Weights of a small transformer language model.
Architecture: rotary positions, no biases in attention or MLP.
Training: 875M tokens, 6679 steps.
Each number is 128 + 32 x the weight over its row's rms, rounded and kept within 0 to 255. Layers, rows and columns count from 0. Numbers have three digits each. The size before them is the row's rms in percent of the matrix's.

# layer 5 attention key, 768x768, rms 0.0459, rows 230-255, columns 512-767
105:191131069136143119101107068106142073147073172112141113125144106034119135136092213100103164118090126087102210106150165076065154110100114107167148126081104129134158125107069150080187108108175129192143128112099138179068100071095103132113146112100093131206087094168099158178134095093109108181182147146129157110112089200095082147136136082158131153094146181090143114116134140178211215125120152193149131189114124122138181110104123139142140081144066101133159164127145117151141158152135119090149160146131107120150161148172163151122102081144122098127170170051163128127112155097131121126128087112167074152148166142090175150119147152114105098134097118135113140163139083116099106172135099173106150103129139108177181149085085107121169158139108113109107110132079137134143104077112096
104:113108216136179147117091146137117159093131137174126144109166141203140093165099208099147138130117138126111125084110070062085145129191123142145106128119082130153123138103199133124109133135119132132149160122167105163033076128145135110062157214104170207143161118147163101144081088157122150110137121145087169136050098100044107132101143147051167125127138143139159119120133056151111173146145145114139149074109148128138151095087084103126139116194064104143144126159103159138115159162147105134135103078153121170126110108129118125161110094173197164193165116188160150130118093094152093119120131116162092143114078137168138125128173152132165101143095141147153117150145094138098091181112154088083125204135148074064185132106132111118148146118121098110110082100139170119105114045138124
103:114088106145151124111098138093144149093157116144158148093132081120167140140108122136108174133087179176184128103126162134150120140074064145113187162158100165074124179205135158159067153136104182162157037091172141124158110153125175107158080144172122160147150055131095141072090115097114092120118142095099078144147101076162090133062134117086171179150123147179149175057126052135099100125117099115135098154097159178101113120163160103133141163037146182162134129102164112098054166173132159047104105142164138193104114190126124151093127150106198095122102080158156133121117120097137169139137122117143112121099095139155170138087153107106106127124087125101124153096099174122120095106095083179133197142103145139165114158101131104111174125131174105105099108138154110147124140119075159
110:193088188105105133160124175182148175097105116128119205144122089065104035163104148092107129176044144188171137154143159160111144147118123129110154105137131159048158104171080112136160113128186154176145100117113168010155100165142169092173124141182126118143157025027165094098109106097113151126098146136131096136105149166148158124130138141168145109143155134085137141107154158138137121103114135100088180151104099091125081126104115112088153170128144120152144112176123096090119139129081143117119147116192073159161125136129141153070135130105146205144116162090091129165153164118208165138160144151137106118091100080152150124139098180077163130120068088086130133085154090048079075127155114116140087134193123146169123152124153153169142163176087091127107175108163099080131119122151139
104:158184144185134118141128098122104148120087131103144131128115136137087160114063118058136104173120136042151129118172156089113172124133058126063181086114112097166131110053105092156124121170152138070219128099132093153161093125169132126059065123109130135121134137090090068117151116130148168142129130130093159119128119168139118125106134182131142099132109141111175083089150128178122079112127138128093134094159146151110152139118066138141107093178140154062116115086155159099136158136156130094133144095172140184116150148085132180103182101133128110147089120101133153132133094113175145130117134095053098144118076136154142109097121146134103152114137099120137113140093121082123182149097077127135106138128116135104149141119159196174110063159137130144138072146152078116120161107090158
105:131122158094113156126124089082100065150076187115149127111053141101124121177163087108135131104102142132067136122171145117105119210200110147126175142140111133064108180114148154149125125110130160096136093122094109144133170132136050108097113154166150150173144119164142117127078148069149097095178069114126122106158136196140168171124108122162085093138133086144121120116158156098072092098156172113117112113127123153153172068070108096132071118134167114113156161121138128125176073181111098104130167132106137157107126198128140148112153103079122106111112109159097128136099173146105141183155178119043157124160132121115124149134156054127128119165162116149161156157123124123178098155148088158046123134138094147070100130118135194111091084082063145106145090152135150057123147161167133
104:099134100120130119103138111105148172162142105139169104102138129159153085129094120139109179107104138114211145095128100126065136131148100167174147099154121108125167098133122208100170125184182139184111088130149200131085182099071104141141107162150083108080101113117103110083183138109089107136077114089170123088136130178125138124060162101149161205134079203136124159082123054107133133116131138109159144130097090133115155142167109129132100110142070133072129139139140169158075101086132143117101136125159120136125066157149110154144169127118135126145156125132141112133115079122144079108166125096149147146124123147176130108153110134191144140203113117161127166172128088122124167108098133122126114135108124101182170087177097137079167112098100162147159101131139166159152105125146099
105:102148124081104111094070166109097136093175101118122134085149130057127159089111176207100106175160116082121153145131149146138141123100134151150132148117160149144072119107162103109145165160094115121203133129150103125106172088088133144177161146104122163101148088066104120162124108138162169126102232147074096115109096058108067117201095178113161066202131124103093144115130116139177106139109085132128070090175162101149162135146138122107135154095133150103112146138130136095118111126142166062158152099190188138151115093122135138116131155136155168125159151144132103165120148111105114120143066148162109053125101095148096153136136096136126139128127102073160142152142070151123131103119207138119137125110091078125095103192095065100088118097080094117149113140129041192123089153102135
108:120175130157080169144103147093150159157120114128150097158142174115082129098122147159090123079151145154099120101042138165148143041089103136080096141190122138147168177093097096098121115099133121107153179030132159166083156062152132072176171129195211143084147067182156097096115106152134138129189113108136159109117090093134143125139165155119185044125120140136105113088160168113156135120112148133168174187124079129086099152080051068068140219130095113183085106084113107144060132131121096112136119186108098123140148154064134162124103061151139124143165127078113073151154192144140152154135128140142152127129131041086129200077124118158099156170106091148119119172174098095095133135122177098109066124117153132107091113169140111155072125127172096118170112093119108093127074132120185
103:109137182100093124104114146087187136111079105148144070186124143109106093149077139132124146138113154168083123105137167162047078111157203156119121090106126130163125158165135127148190190102095087110144154145152145092132105138175084144129099113195140106115142132117148088124105110141117148191178172130110144108088094188146108144123140118129114097118133166115142106145140078145149183112141132144207148129085199151140141089173138087103152123210135179114154127109197164112128095144089044112166118106088204136170139055086099125145089173079076128139148080109124141081171155137065143097120087146123104147148111084174108145153117092113182132171199146139098124193108085135110124118129097133166111178100114177151176134143130129131053159178149206099113154218148109166114066081154110
110:116162108015116187130124128175154127102136117134086171090118145060079132174133112152179077130141166118061163164084133158107074169119128147091101121152133112140114171116195133165198117162139164122139103164118131106183176186128189077140096221122173143113102142121112148190134150135120100106106133157112139168093173098088139122090160105159119136092068071163186146139064148073098099063075138136137101074142135143156142148093108115099120206144102117085117101147131108121076142128094136128103119117054169127140109178080139107113065180087115170128167134165182085127146108143134174145162126098176111122135110140098106141117105136133156067124077126159081101145095207063102123097153125163147073118116120143066095115135122129158160138132115138075095093120131136117171185107110185
104:192103111152150100140126159098145154168169137112102168091182115148102122123118132142158134093114156150118199110126098106154150145132029129104194168071089094127127099113118141092105155124101099167068165088103101136154109099140122131121099074176130132155078086120098147107086091145108139115056134165054176041143113132090099141161091139142160093147150126135142090097135117166187064161154194153156078125117154130141148119127145137127165133176150075101117074145146105146175203129097163098126177165130116090115074124140103135101055124104120085124095131156086075179133078157095139123138127169142156125137184094132073166120085128126137157184154074189142162141152114159175100138085102148140071111098114167076122125089130123087146103105153178136125143109145096094141058101083162
103:178101169082141133141091141187176085093110155091116129132134124140112094119140180126141114137116109123099124160159109106116095121141120050149138124152141112165146104196096133189149100115125125182084160085119095127052138070155168091141164129148114134153144121110111154140148110113075139109084095102099156094091126142091169110124074112169156158101187175044138114096145091182121110193112092116179144077138142130178115125100164124075052105181141129099165174122134123146104139151151155086137141183137117105085145176095176159032086093125126124144135130142136109164085123146048177161074132124117126132124188150111107110109113127112078104151141169155095079154139141136108067156196169115170130114104110129152109154142093111133142136142166159103176176090098146088114091156200147
100:119173161138114173137069101099130146117081104160094137110117134099081149140117085091113108118134083071108111176120097083162091103166144117117165063120081087117148110152095066105179101179181075187104064090090161139189149134144136168123099148134087132156106105105087104086121088118144050157146129181146150191145089170082122183144105137146145090173208178132072131079186108108122076217168101120143155122103143143155151051141155142140103177115194066092162199136147187084148109190152158139099097132111105083116158150124137118168075101155164109113139153145074111170115105122103088091093086115108152141120149130101113172138137070207074120095119073076141127100112132133155077180087125116064146155130124213132108169127111112151131061154130100138117194115122156124127050214117130
108:098042080095108086081125208115116145180134088088130196098160126167173147132133160111150093100132162126132135104150059159148090125104053149076107170146130144156155145130158111139135108120134104185075154136105185133109167147132155142143147062155108050107098133140164113123157161203041145166117152140167149199113087113153147171116122120104088113150120106105115136141106178099119114145118106141112166188088155114090119131159059108101075115071094113161112178175129162120108108113156154224153180113155081188043204135132107070195116143106177159095103131113111151092092104111077174162116146203150109146164116136141129064083117138124165112153159144133137133113168121117085148153168143172126161107133176119155196117121125172130157088132109162089085133165080090164175071184085134
101:188154139141059066132138093174139101122135186190134068101132085123150165117118136115112169116154127111128094118160066182092102128104083109134110105132134082085120140153126067190139129104143114122106073109128111141066094090122146103123149108124167161068089127086155162145095156123138120195117118146181108159110104117149132135114182072141130156130081086158096122090104088126166117081118073130155108159120093093131099195110174139060119071141184090122175163080148104111079099130076146161172121141123130144079152108131092114096100127153159091189098135175105129113102160154135071186138115093156111164159098143109070162070183187155153105109131138135097127135110171125143063155137115095170059114194089082122089118130096210158126097154092093122130126096109083143088123164141118
103:106142135158141161120107186139141168117134166188145082094127122117181127114161158137106147138124116129129114124104170122205147142140145134156134168145159220094129117122159128136072131084178126127087142090150123154114113104159115154157149094114100049165153163101143197156213132133192098043116161123148199035094098065105153127094097104133095194154154098126105114137100146102098113115160146151114108116082087160112124113087105162086127094106119104086159144103121091107141168197152094137133135127132136126190150107109070148112070094109119114151171110178114144156100167134107092124132120141126117140132085085124128054148142094191163105195096103153135108177136156125150124074162148123143152133114114092101114123111105095140117119163137142109128067112110136133132120114106159
112:148116120128103176137142099132130196130143071168156143158121140065135118136164117153129112088113093151118171160092074162149124130152130110159069086128155088077088117122153114120121104097139158189156126112150141136190154155117090128132098066078078079106085152142148147063101151159097101150145108169184158207118143117114099112103128079091125153184101174126143159124137090160112190085188117100093118115165148152092202099160170113100158108113072133091133132127123132205125186141116086139118160079124097104092204134135174108161164068067055123102094157173168104090131180149118088092163163150050118128146090085120148118165061099119103147135133140147128128134094083084121092103144182092141117106119075133086122129161103142128188135161144101160111126140164155110117106078178136
103:101073110089102128141086123140104196096162119084147144086143161193115136175154146102150098122131066155120172096126198095159139155128171144163132108156089156157145161065170100087132176186117178172126140087144173105097103129117108126084139108145130121144137066128141135061157148140106169122255155134091184148125094131102138124159082138142124137123142120124144125122196109080144113126129125096120156149127130119131108131161140163099052113117123092147092172123113118142133083134192156103119141109113086147172113062158135172133075151055061147084114181130141075155140142155121157160101153120177160132098111178131086146076116135194142138182217085106126097152099117164142160207142083112126103085137143109148179180127083180136172128136144124149096162151129165146112085118148104
108:129108131165158154117167156082099147202163136133112084154183094198098141155121123148144155090133176128148121146208165100067154141139102153093148084176131086117133139123180146154120110100135105173124187096099097136094084185155071123092106071141119103121109081115104125070109131166109117148167069148168167118147154092106146168074168081145097095153128078119101166118174151104111161151147150092090143087138152138074081094175164097109164170137159062159191175117085168146181154079145136112099133141130104152034115124126118116153106098134060135154101086114110084127139118144112181233184097062096133110097102193111100095110152092090165198198183083121073135114140153169063153107091109111107104144132123095147144098146104061153111139149077131091113116095113168081104152082090140
107:170125089101114114157141101173098162105124116071083089106140074154063120084135125085137157066121162143113111130105128190136145123147094112188094166082141106105068109132173097129088107095043091087108125160126133099121139107119173132193197158108117110124140140107164171175104117146083176158117160103211092094147126133103148129131097150165145200113062115134117128119116127089194146130133137131176085119078095111164171176086114158117109116126149155140107104118117130122124127112139165170197178108152100097114096130122119170167102163105134099171159192074165147146131137167141156140102166115143106072089143103146115132137108102130157185081085057107101137132098169107139102091111126067124081123097103138090162119142075136151157191085148151154135151139070124173126110121171141
108:086153151154119154127171176102156134221094129163113108094122116090110116145131085131131117129152086137180070082118170132157116156118128098079084121082162158119139102121116103143118127109140131145112123176118171170158142150116144129121169098078125139118116118132147147135109082087115104121149106071124141124133113156085139136139132146075103111126145092113122157095086170072108098097115129151142098111146119143167175160179109144187219125129172158132167112105148115159125121148106100207107133129159106155186096116115138136153095142095146154137124107149128255094141121144156099132097089128114086104102124141071151169120142107151071122145131110075139087136150171095134146088090113091148108148095111078102078185119113182067136101146113105109131193119184132100146170138112136
106:154076195052080134130155029162144147122118101129140097120163142127183119122075118140115134077116150123101176178148080095136097112127181079094104121122116084148119117141096173089135144150171186136105149170141133165104094159094090102158137120131120122123158075100213158124080121112175078100226137059176134152104064123088110112150104091086050119141128138082151105130129120161116131108090131166080105154177096100145052109124179106181104110095148127178109154159116127116178147152176142148100133160052130144121090161150153180133157057129126123104112103130136180153175150104137123046163108124119099133126109132095114152155146149133097106162102141177168132120090138106142159150146092121117139161111138112176169179187160139124176142112136157127113162137095117114089122147171133
110:112175124111153139136105115160203081093178188116119123096087109125079121165117072091118073131110158112146077133101108052172178089113073159206082131157178148162169089161137113140165154128156150106075117106117068142194088143090158147121143135086141139103109150148113124131136123128076169089072119148119112100107134119106158162202163063124164112164160113115137087121081141110149164146122148126046090111191138186185178182112132131185133135161129164128119120104126155139113131159108080125128065162190093170147146100102099095201162128122165156128108098177090160126147146162156149138051138178121100084148130101137170139158150128134134123173154076129118127105104155154127132130110126128159176117097174141145080137070114136106123104070045178117114134137120095123080170122147127
100:107140169113120074108081093159199137132162112129124081103100123101118121099131125148181045124138127208102141105128162141102143081121145114141107177136177104112209169135089182117144102134184142124136159159106093141153107077162066130105122184175151130115143138135122133146112079070153168128112100189113073090190107129107071154144097090116174164162166164181164123118107108120167141107156094166136091131165142139117115171081127130094126097099125133138110109121152078161205099146157148105115137097140129145078086118064106204153128097182149133142085108150163141112138114132076085067095114127117121107189169075162131070161119129160136155123132114150154200173140139066106104146106132117118174161129091102148129187075135128133145156111144113123085123131155103112096116107095112
106:096149123117162169079148158131127150125170134109136134103181130116137137148127054082167136141086079102100155132106120134129118168134147123143135100093049124100154173193085055149120128143114114145147180163126123139100147123116143193141106148143084158187165100062111103139094046134114134116133072128107100184079145144220150114108144112103133133158106075128134089117149130086108165159050153108099172170121101150138125104114167153197102103106128167120101114114127125121101147168198133161132138042167139107186140120160170090088138101073115137104120169104112128139150123117090164103191165141152105172121110150074105110118140088166102142101121172113147108125102102159111136157167118157118100121129127166065116122091110155148221125237153082133114139086151132118062122209174093
# layer 5 attention query, 768x768, rms 0.0456, rows 231-255, columns 512-767
106:078180158194098099160150115124192103116199128097139094107124153119141152113102139180127154184060115199133147126085153049104123152120063137133139102144130086109172061117088141151074137134101120169152067157127174099095110163148072170134195111137077184088122147095090145084111104126067157105079110038184145114137140078169129131148134082119092144107093153128088135172138084130116112141087160080133130182163172163106149073054104156175096150167119080132081082133164112137115076167131154131110084153138154119057093079168187101119163153116094155135095146127153122169120156098146145192115129154068127108108076106165069082155123119164132165158101141144098177131098137091169155142183090116175136125150159102059090119215112170123141121111128116113086099132167105156104117091098116
104:127085118145135095152177189109149167140095068106133149132174098135123087105165091123126138086114144082090103186198130155146095111085071148149154228151128152132171160159084129062142150130174156190120113153139165089101138094080143119098098121087066147099122096150145161136066187100131138137087123117125129134141157103221144134144159161164137146138147073130108150104156159142158108155109185103112113142177045095025078100165082058025128168118110090106195111144201108137169154061121139130101095100118182073109126139144136155121105133120127175147146132092071138088073148076107173092109165100115195082136154189093147179147107155092119129129140121156102090138112135150126134128129133118148160049125134129094140146142125081091079079132112092106136107061148111131118131111152196
109:176136163106191123108105121128161126127089076112155144133133108122120141109130153079096172172094157091163116151121147147165155178119058147119151107131137173110130112170122071113110082194143179118114094132085083128076123160095162156093164156092111145160157222071106072131171097128131130177089096128147152147129130090151157118152116140113157114163187149140077150130127114167141114079118112123094157104152184148117101135108112050172147161148168107177148117122097135121129086090079174108137119132079139147149086062142128106104146077154108150074102097090101125149147169119172171089142147146156135108048134099161134118147125148149107143131161130149077135159099110120150179103142178106169067133186163125106095107153138100146124147117109078123123114117132086061128098150136127
106:162149140163082138125137077063099127147138125137080155170081096096155178184135119129149144144134127117134119139171084156186155157147119137104089135117127139155125142124107138114143081127158116067148149128120177183227122181124112175122155046145113127083100131093118144094120132144136163214126107123159102141129082165078192136122156126152143130099205113072145158152177076110055160120184168137099145083120096148085147156066165128117096139145168104144141137113168137122145120094098138122168138127146114158153101093099106122147179125116224129060089082121144137130115174148132138139136141183128171131182098151108060148062124169150183086150159111206103145131081139158132095123114169146112161167097121121144151177089137130150133176123135120113149131181132133165182102065139184
105:089154119120178163105106091146120134099165124154141151075127143098098166111125171133124100138130111106041114103166168104093074166125113099079134108148077049119052135157112118096121115092121111100149101140137084091150122196130145088102133121110140093083140144147155166082162137108127125136142099108103127217099127153043142201096146080185121168084099076163162110113127186182137094143109132102139163166112109129132142112123099114109129121107085109154127185114136166189147115137109131075149071062166125140130204122132110141117095143078172122134130083141109158198157181140139210103193143164140147106144121136160119190102113117050095115062089090105124189129139125167173091104166092134145115133103094152128172108150195171128098118095142140141136037162143132126163110088186120
109:141185103144133083119114190149171105162124096089134170126106120138077174106116081148173142142146087135177122088144154148121091104054122080156132119153138082152134079134132081143147150129082135092166121178102084145136116181046126133105169161122139114141137100147097211106059103173106107093100137078149108125162166101148147161109137087118135114133056146125084162101159125143160065173124110082119107081116149181127126180147122133147052150156150106127063172168124103136149094158116144137138144111129129111169142113136107096127104114075147122134123099176107094148181101145131155143136104198172138106084178060212137161118130155068118113091197115126180150138159084132176174141172184022122065077127175126158124142195135087156132102086168127181101078138128176137086112135165110
110:122139154150137153071133082136108091146096166069150181148097109125141122163145155149170074151167106156100115136069102102149126138152103097124123102099076157079140111081069120149115078124069145166087176163094155057117129079091096115145143121119147149132137090117095141143101062103171185098085091145130110106142136142134115072156163163110125149150123090113152124080112111109133132053151064121120122117207110100138101134156142136160052073110107066099174108126100097108108152115061066176160166150167118151116133111152110120147004156151126108122121117106163158153133070120154071119108128132128155133166088136136102152102110094136150098095162167193100138141185145162120165146074167098081116105170155093133058159094131165110125076091106112138121128084092086126167138101150097
106:126086139113148104148078100104055172096198151145166141122092112139152090142135129165109094137126117074128178217068201143117096085123173093126137123158174136140163115111152078099144130120114133077116144158126105159108147133186103144184177140112152106114108090134120141092111111187179124089109103170103096133047090161194110104159072089121149138245133135073156082102148154141159127123114131100135122150142125083134087101087122161140182134141088109156174100089160158126178139158148093103134141152112155143222123111146081137136135131136099069145147153141119117169105153055136126091191119190135091070102170181150162118130122124122110125208123064153130120110136175068063142113141117112099199158131137114126131138106157205094133119087166093156123094137156119143133113129141117
108:108123139127095136097085159109182151176104135114140123200087193112183144151175110139171133112133150126212118120118115101119079129082118085132126087117079086102129080125130168117092170136143146072112159170165176134132119181104158170109076138156104115140135137171151094160066179119095122161135196106117129099142132122139131135137116158132114131097089083093166149154096087092093161146132139120148106193202132118160099122163165128126171162146215110134162138177116096122197069112070150197152133155141120120145128098154132136084108133124124094170115129118086172155150172168107183120187095122137144094194134096088106129051167143117141104173107124138101150146121157069081137182143134123068128157214083135205119098116104119129119137077087181165160160159118116154113115162127177
107:107142126167153110072121147139108156126075129115148081185177129126145092121144124095090101145130105110138122134134130218181111143144134090067156158105116112092128119092216077132130166207104084129143144107113121104118106136129160093137087130132137127135153171139163158162125148112179141121118203096123112084137092136129181075131097129214075056108127132121085105168162120057178169096131123081107123200095078111180143154122113183154119102082077112128086107202131129075135133114125130186123136136164190157137079106102188143135186167090153127174123090068111150114136156139133087127042099137172070158114154093157035151114083126142181061138168151124098087162121180106076168136095158174103097180178116092136092102045129135141126164129158089197090160130119081057079110140131133
110:099154195171131170161109162097154117108150133095081120074094172114105136174154154113102152179138102091167082090143138097192135188086091140125112110138149171171096120119205134157091126144074156121121134129151121119136117065145090135108186093122149093073087045103103168123106106188118128106130075156149106142116157106141194131111147195098102077192162075113125132096139084125123131122147144103165147185139121078181105143094032159149130127132099088137109100125145071116077132164129109120136141127107128143101113092084143140159139183168100086079136139071168163194100131154101150139161145129217098157105143128109144145102189152120149110126146137165112141148176156128127153123120186105139108119138138158070118144084103155103152072142132105191141085116115104094172083099126079
107:099140136044153090110140143105072082080123109150112139105120147132138074141167137062129051124064080142097108169142113145114112104117111083112163142116128131147140090169139114135175173165134129144116164140131100144113106154073159174125255107127144184132160126148123143107101120156139131149130162111165198129153151212127116119088152138131124091120122090109124115151121102106174137150142133133135114110112130133072091115136140105106071186110148143128097114173185106143078146134180069156141131089099064123103111162126098129097109113121151153140186137195111139108217157129177124163052165153157073170111138122183187122083120179161085152149094141064153115171150136130068111137144103141175169126102038161142141187123124103095116134065146169066178119148165129135124170176186141
109:093083149110083106173106170150131075151141127148129107120111146141134181088080093152167134109124154169118155160105166209135077189120114108143153123098051079092127108164113125096160129175126087123132118127102129152147175142163124141092133090066123117072120144152088122121189127139108096131103112109142147092125160152103156203160106131058134123131106100109184147120085153176116105043112095134157187184096151138146102136160122106190148111164145121121164118101079111092137102172125078119127104076151136110132113077081160080138179094107114134113138156149118094168110130119096109103156153156145144092145093130100154149061109165124105139092154133180093109050079135085192092110140110016140118178117131140111161214149138177122126108179166148087193070076136174140094105107079132
109:111130093134139127151101181100178135221186097157103133172155188127120095074077052079137099113147117120093101074107096172179143115087089118098121119120082150156121173146184143071055153081135114154137162173155133150167154111195109183143133111042108066153106120185156123150139106181140169181161122118131120128161162122057132134110125182125152130134148168063078097153119127120116094135114135126137108166110150108141163131152106177058138132104118151126098203171152098171136138159131119137133145111165087120108166114112088114169158130097119190108115127167103121173098173175158153187108167113088120127132123140114123113117139121071083163118172139124164163109108182117183133190132124128157068122094103161177129148165129156108086109088177177093138172098122118140093122129154085
107:080151098051176084135153128123082154061101124072124187163072127142142109152129118148199137107139132131120137097086133138111123101138092129062160147060091093148086130152161189123155093104136147110132119155113187100096164134160093139116131213129174148105148104113177139164142168065102093072122091142147132170144106127109148165067128134204153145172129118135095157171120144162120136212146164120133122166103096136146085114135144103065151095105119099146070108135155099144096067123085142138117142135100152183113156059089157098116101129158156105114158137093139103139164120148136147169111130171140111116125105192158175190122127098054142098057116159078136105101140121125138113062151109063167103098080100164152110087148167155088125166129184085123126139101099097087130081083104188
109:095110124140156098133105117171116086167121141091125127104149151119134115158157092151125114142097131161152114123144186098107105130089160104137074138145168161132140099101121051122140142148118099078093120121142100134070130101119109133165127081137079057129141137084093153112063142154159133095100181088065122189134170136127085160088145136139102155101114154151091152136107132122141103095100147168080131157146085143131136106102165129142045116126093110078136090168117172160178149135142174128142133107165108123079136111214129184174104099110170116136153123134110161137161135045146119146151124113186193202144130109093058123141172173148147133095115069066103105141201147080155131113158045078112160126083131102163122139119140147070131094124084130128140117103147130160143142108114152
112:082154125218114160155167133050220150210131128128141120043146032077136149146162147113109183129157159124111092141143151168119186118085080118145125114153156137100122129132107137137127098158122144172105170100105167184110143126140107118130057103141175107163126140086055162082134125093104157080079106114059176119162063155131151100067143092119131120133099180126128127124182112147147062127119103149135090127205115191159154134145130111178171089196114135080169147125124113101129091099148141104091076181139116148081074088112098129158121127101143129163136064150206174122091138157125140094160123124151154120100125138155143168182140108079081166106171156115107151123192063074115176085116208090111134143193162109122137108111124095125156090102182149086124141123145116106145226130134136
105:163115072126111094144181124192144114110180141182091144147121156107115181165165100113146150112128126149070111163146141131155173133140160140089148095124134104136097171187106174150073103123119182157132140158155121152226142136165159112081145086106139118139146078107100123122148042131115098094136193107091107062134116095128109182122127140096091059101176085127145085203076167112096104110127097136134098056154128089120113072137107121093201069118152127092077118097089127119056114131101131095159135216116085143131150159137131075118166120144146118172149048206096101127126131145182101137112089131147082097173179104136079151085123101065116154094146116106126117141112133201098136136101161146171075154130176076157107120161121117128124140120154113140132152155162112165065124095141180
106:157137110129145141133133159175103135156107124187102171125148077063125182090121084090100155026110113198138103135083104129098114135126094114105120157096138167160055165049154106074113124131111137168096097209078130142138138159159125080124207033120169105162195100099116151119061127112128147058074110090119146154150169101099124144122152160116162140098135112105067200156168181093113144145149170115155114151134104083161162134105158101127122162183146126129150166115177140154134105114119153104153104086159128157110113140099119110078161131028112101106127128131152153132087088155119207113161109148181085129123119167133055079134141143101158111112120140166189173090157134133135165109154115078173125140093179124079121087167097093206088146062153178103157116106137122142106124079097173
110:135119126050177061163152112121146138133109110181098082113132149098089177158150179086154127130175182121122156171144146141027116143185103086165078152163176186092132173156110094083127161136177132100168112076126145090180126187075119135130109168116096152133154130102122117078156089123110156160107121103189161108109110161092222120138056146073093125138097162145079177105139107194103195105096087143134127166130090131126080096140147059169151172164150133140138109186134063121101129086139084147118192177095104143149125086149101084147074172143099109145171113085161082113128107115094135156142167126205122159138108143104130122096151094172068145104137125126138109162129140163086133095114154184146116119078155139133073094107066142123125074115224148101113151110077116117129141139134230
110:108073124143133190137084119163151136092120103131145098093064158160119093161101140135109118144126211198146187114105114125142126122108135148051075100156110158144126114082146122101117137171137156165131131140152124118139128100123190157096143133120141151118104091049140158101114184133149145184165202146124133141138071148130156055097171126126127118100190146145183137167101134134118182139136171094145144137164054124126068129123111113139135168113100121089106123123155144113161132101112182084137150137183163111134080100110097196129120178111140107105144102128107114140170203073134086163116093101109162131118128125120195161085184088159149184120155108061108140148075105118151106211159145172135094141130084104108143063140069168143126083137137091148135164125133135065145119131151179
113:169169125144064099171182155122140118111149090203112107093174103163096146103111159155188229098164108088156058123171090143112113124176143074190092112082143054133100142109129100134163080161111118146124130146129123167120117136124100117159122153178127054141100126143162124194132124144109104140083174077122078145139128084163089166134131133135111174149153120156158124173099086123204125148064100119125086103181125190138156160160117135137157175175116131129124157146108149087070152170113091156143103104151109114122133105180116141067122141085068146159108164162088086125188100138099105109169081125055110097145118120078132153118132147067106174076126112127113161163069176169111072100099146088142111139094093121080131176152090167112115080113214107146166106128139152196121131138049137
104:104052211059150119135096063232124123102092114078086126161134119138135104185149183122071076103134097123083122096143159128113123111130218087171146129124136139110081093095149127132117152109154114179128138161125130164129169109135115132111153097110099116159099090051138092127169114095135163046100138181167132075080124149047142118152131150161178132129152148091132131093112138128125107132174123185169141141079127108146130155178160127088145130133160156110112142182175084111082129147087144107137087168149163152146128141082169072151114114131134189166153146128130178166122138093144108095084121096138116106121139125123121093196184111120188125119134116137117125170110098068048139129155162139082115175164136124124083118095130207170128108121142109044161152154114190103165153127174131
107:104119072134111135206108180101093088172112085081112114117067130141122057128104174133136110096127116133097097137147104128131175184149122056102123128136125143137143127101078160174111169125151108157122162123130122141097171162152071141113142134128177155193088134068129148181109113126156128105116115143084133082157097093120103082117099115085116173123111206138119086163113086134100110108118100184118089157171102131156175107163147145094150166119062107104094120159144135141178102152100095117158112073099127159082130048093160128173128148181129131113070120132167167183102165100129126168108086140213134156114115140104100145156113111147161162206119130132162137172145132131068136181115146139172160066067162134180071173140076170157210075150136150106158119094135135059125171192131157
104:130098126133107110110177150142097074142140151168103109132160186151129181155105129160130152103123102076141183067115114186117114115101093175111163139129111119179155125175115125097175097149143112139129127094202117112144205103097089140176113141151057084109121170168053085141138114045108130145148101139112113076149170140116139116113195170119116115136098071159136084151175045124136142117105075083125175142124141099162127109174140112133128110103168109127154143080134135103102110126126140108150087135105104088145108134102184084065167082111130196144105133196169092067176111160138116125153136186135132132108183148151140134141128142125065118158178100159185115123148134122140114141149099114080093175119144126139127147148099097113097130089096118133182172124181126164148153136169104
# layer 5 attention value, 768x768, rms 0.0506, rows 128-129, columns 512-767
101:152149127090170080064121127155084125182161156157106125114159097141069106152106166081116187157117107087090096126146118154095064142134114134157052146124134169157135110108171245119187105154154142090126071134155178133154105128126119121163114140146157114163092072135140194065121108103064141083089128154174122200144098128049128126120097108135112141108096167137127136108161201127101117095031105051084122095116138154161143175147136098081079096154171148156111123085123167153119122160156139172136127179099148090103196077130142095156152137133081130057154190110168092163146143086144121083191141125103121098132161101165169168166151095136141147149184203121109107137113179091070170160113138101134158074173139114156115085114077120065108137098127130147122168142117128145111162131150114
097:099144115142131118127157081180144144135118091166088106124113067092126152145200081153119151124099129162097163156100163158072090082131131133076109128107119103120144182129097149107133098103098118130153121156150108145080055096115111119125143067147133096068170091135108150100133106146156093143130128146086170174138157118092133133087081074120121156165118125138144097185101056153141130074100098171083074155129155142137100074117173083063139139160125102146071106153160167132162153199096125086181127185132198085186184112131095099126041157093114097076119164159179119147123081162162143057115175074091185126188079046134117105146176116154140139157158173135179114146122165114132078091094130045156123154104152181136118087080144162143095101108113109125128110103107146146091159110137117
# layer 5 attention output (transposed), 768x768, rms 0.189, rows 128-129, columns 512-767
095:174158100126128124159139221156106107119159200125149089142168201154136134130175112100138129064101149189103176141093055086162185116129100130168104160143110114161174144115145121135104152128106178195125162150122047126119118155109110124150125100086144115134135153111151150127164108099157140086129174096165104125126122106144124111116087175126081120142113150158128116188096065135111131160153102122122090091147139109123180110166157087122088072118128130092173161091097088165122092177115133185132098168165125131191123074135197168102118163151148103136095101182134124110082133149131158130116087079111135114151074095109159193163036114133107081101144098075093168111069088151171139099111121111127144136105122144154133139140141054155159125119123160093183098127155130084131163124128134
094:181099131183135112129145073107186125077132195111144143121056126146193135136135123101113111141112029136084183165134140130100151153117183085071109141180148111137040132143149174132128173179163143122092102132097152120135147167158131108119124106053177113082188128059154149170169162104157103122137170149107152049151102113115177110104084146124149198117147135154095132156118135122145127144127099114144140106132140127133101136115196080066148134160096128076144122146134148159057140142112123133105150092171115126090133146102141154118160114150156152120138096104135151146179098138155106121134127200165163164136114140119056111084069105082090095110130107139135191118130098160126133092185125133143102098127126128097115157118153132139129106141090133068113128161062092105147122096139109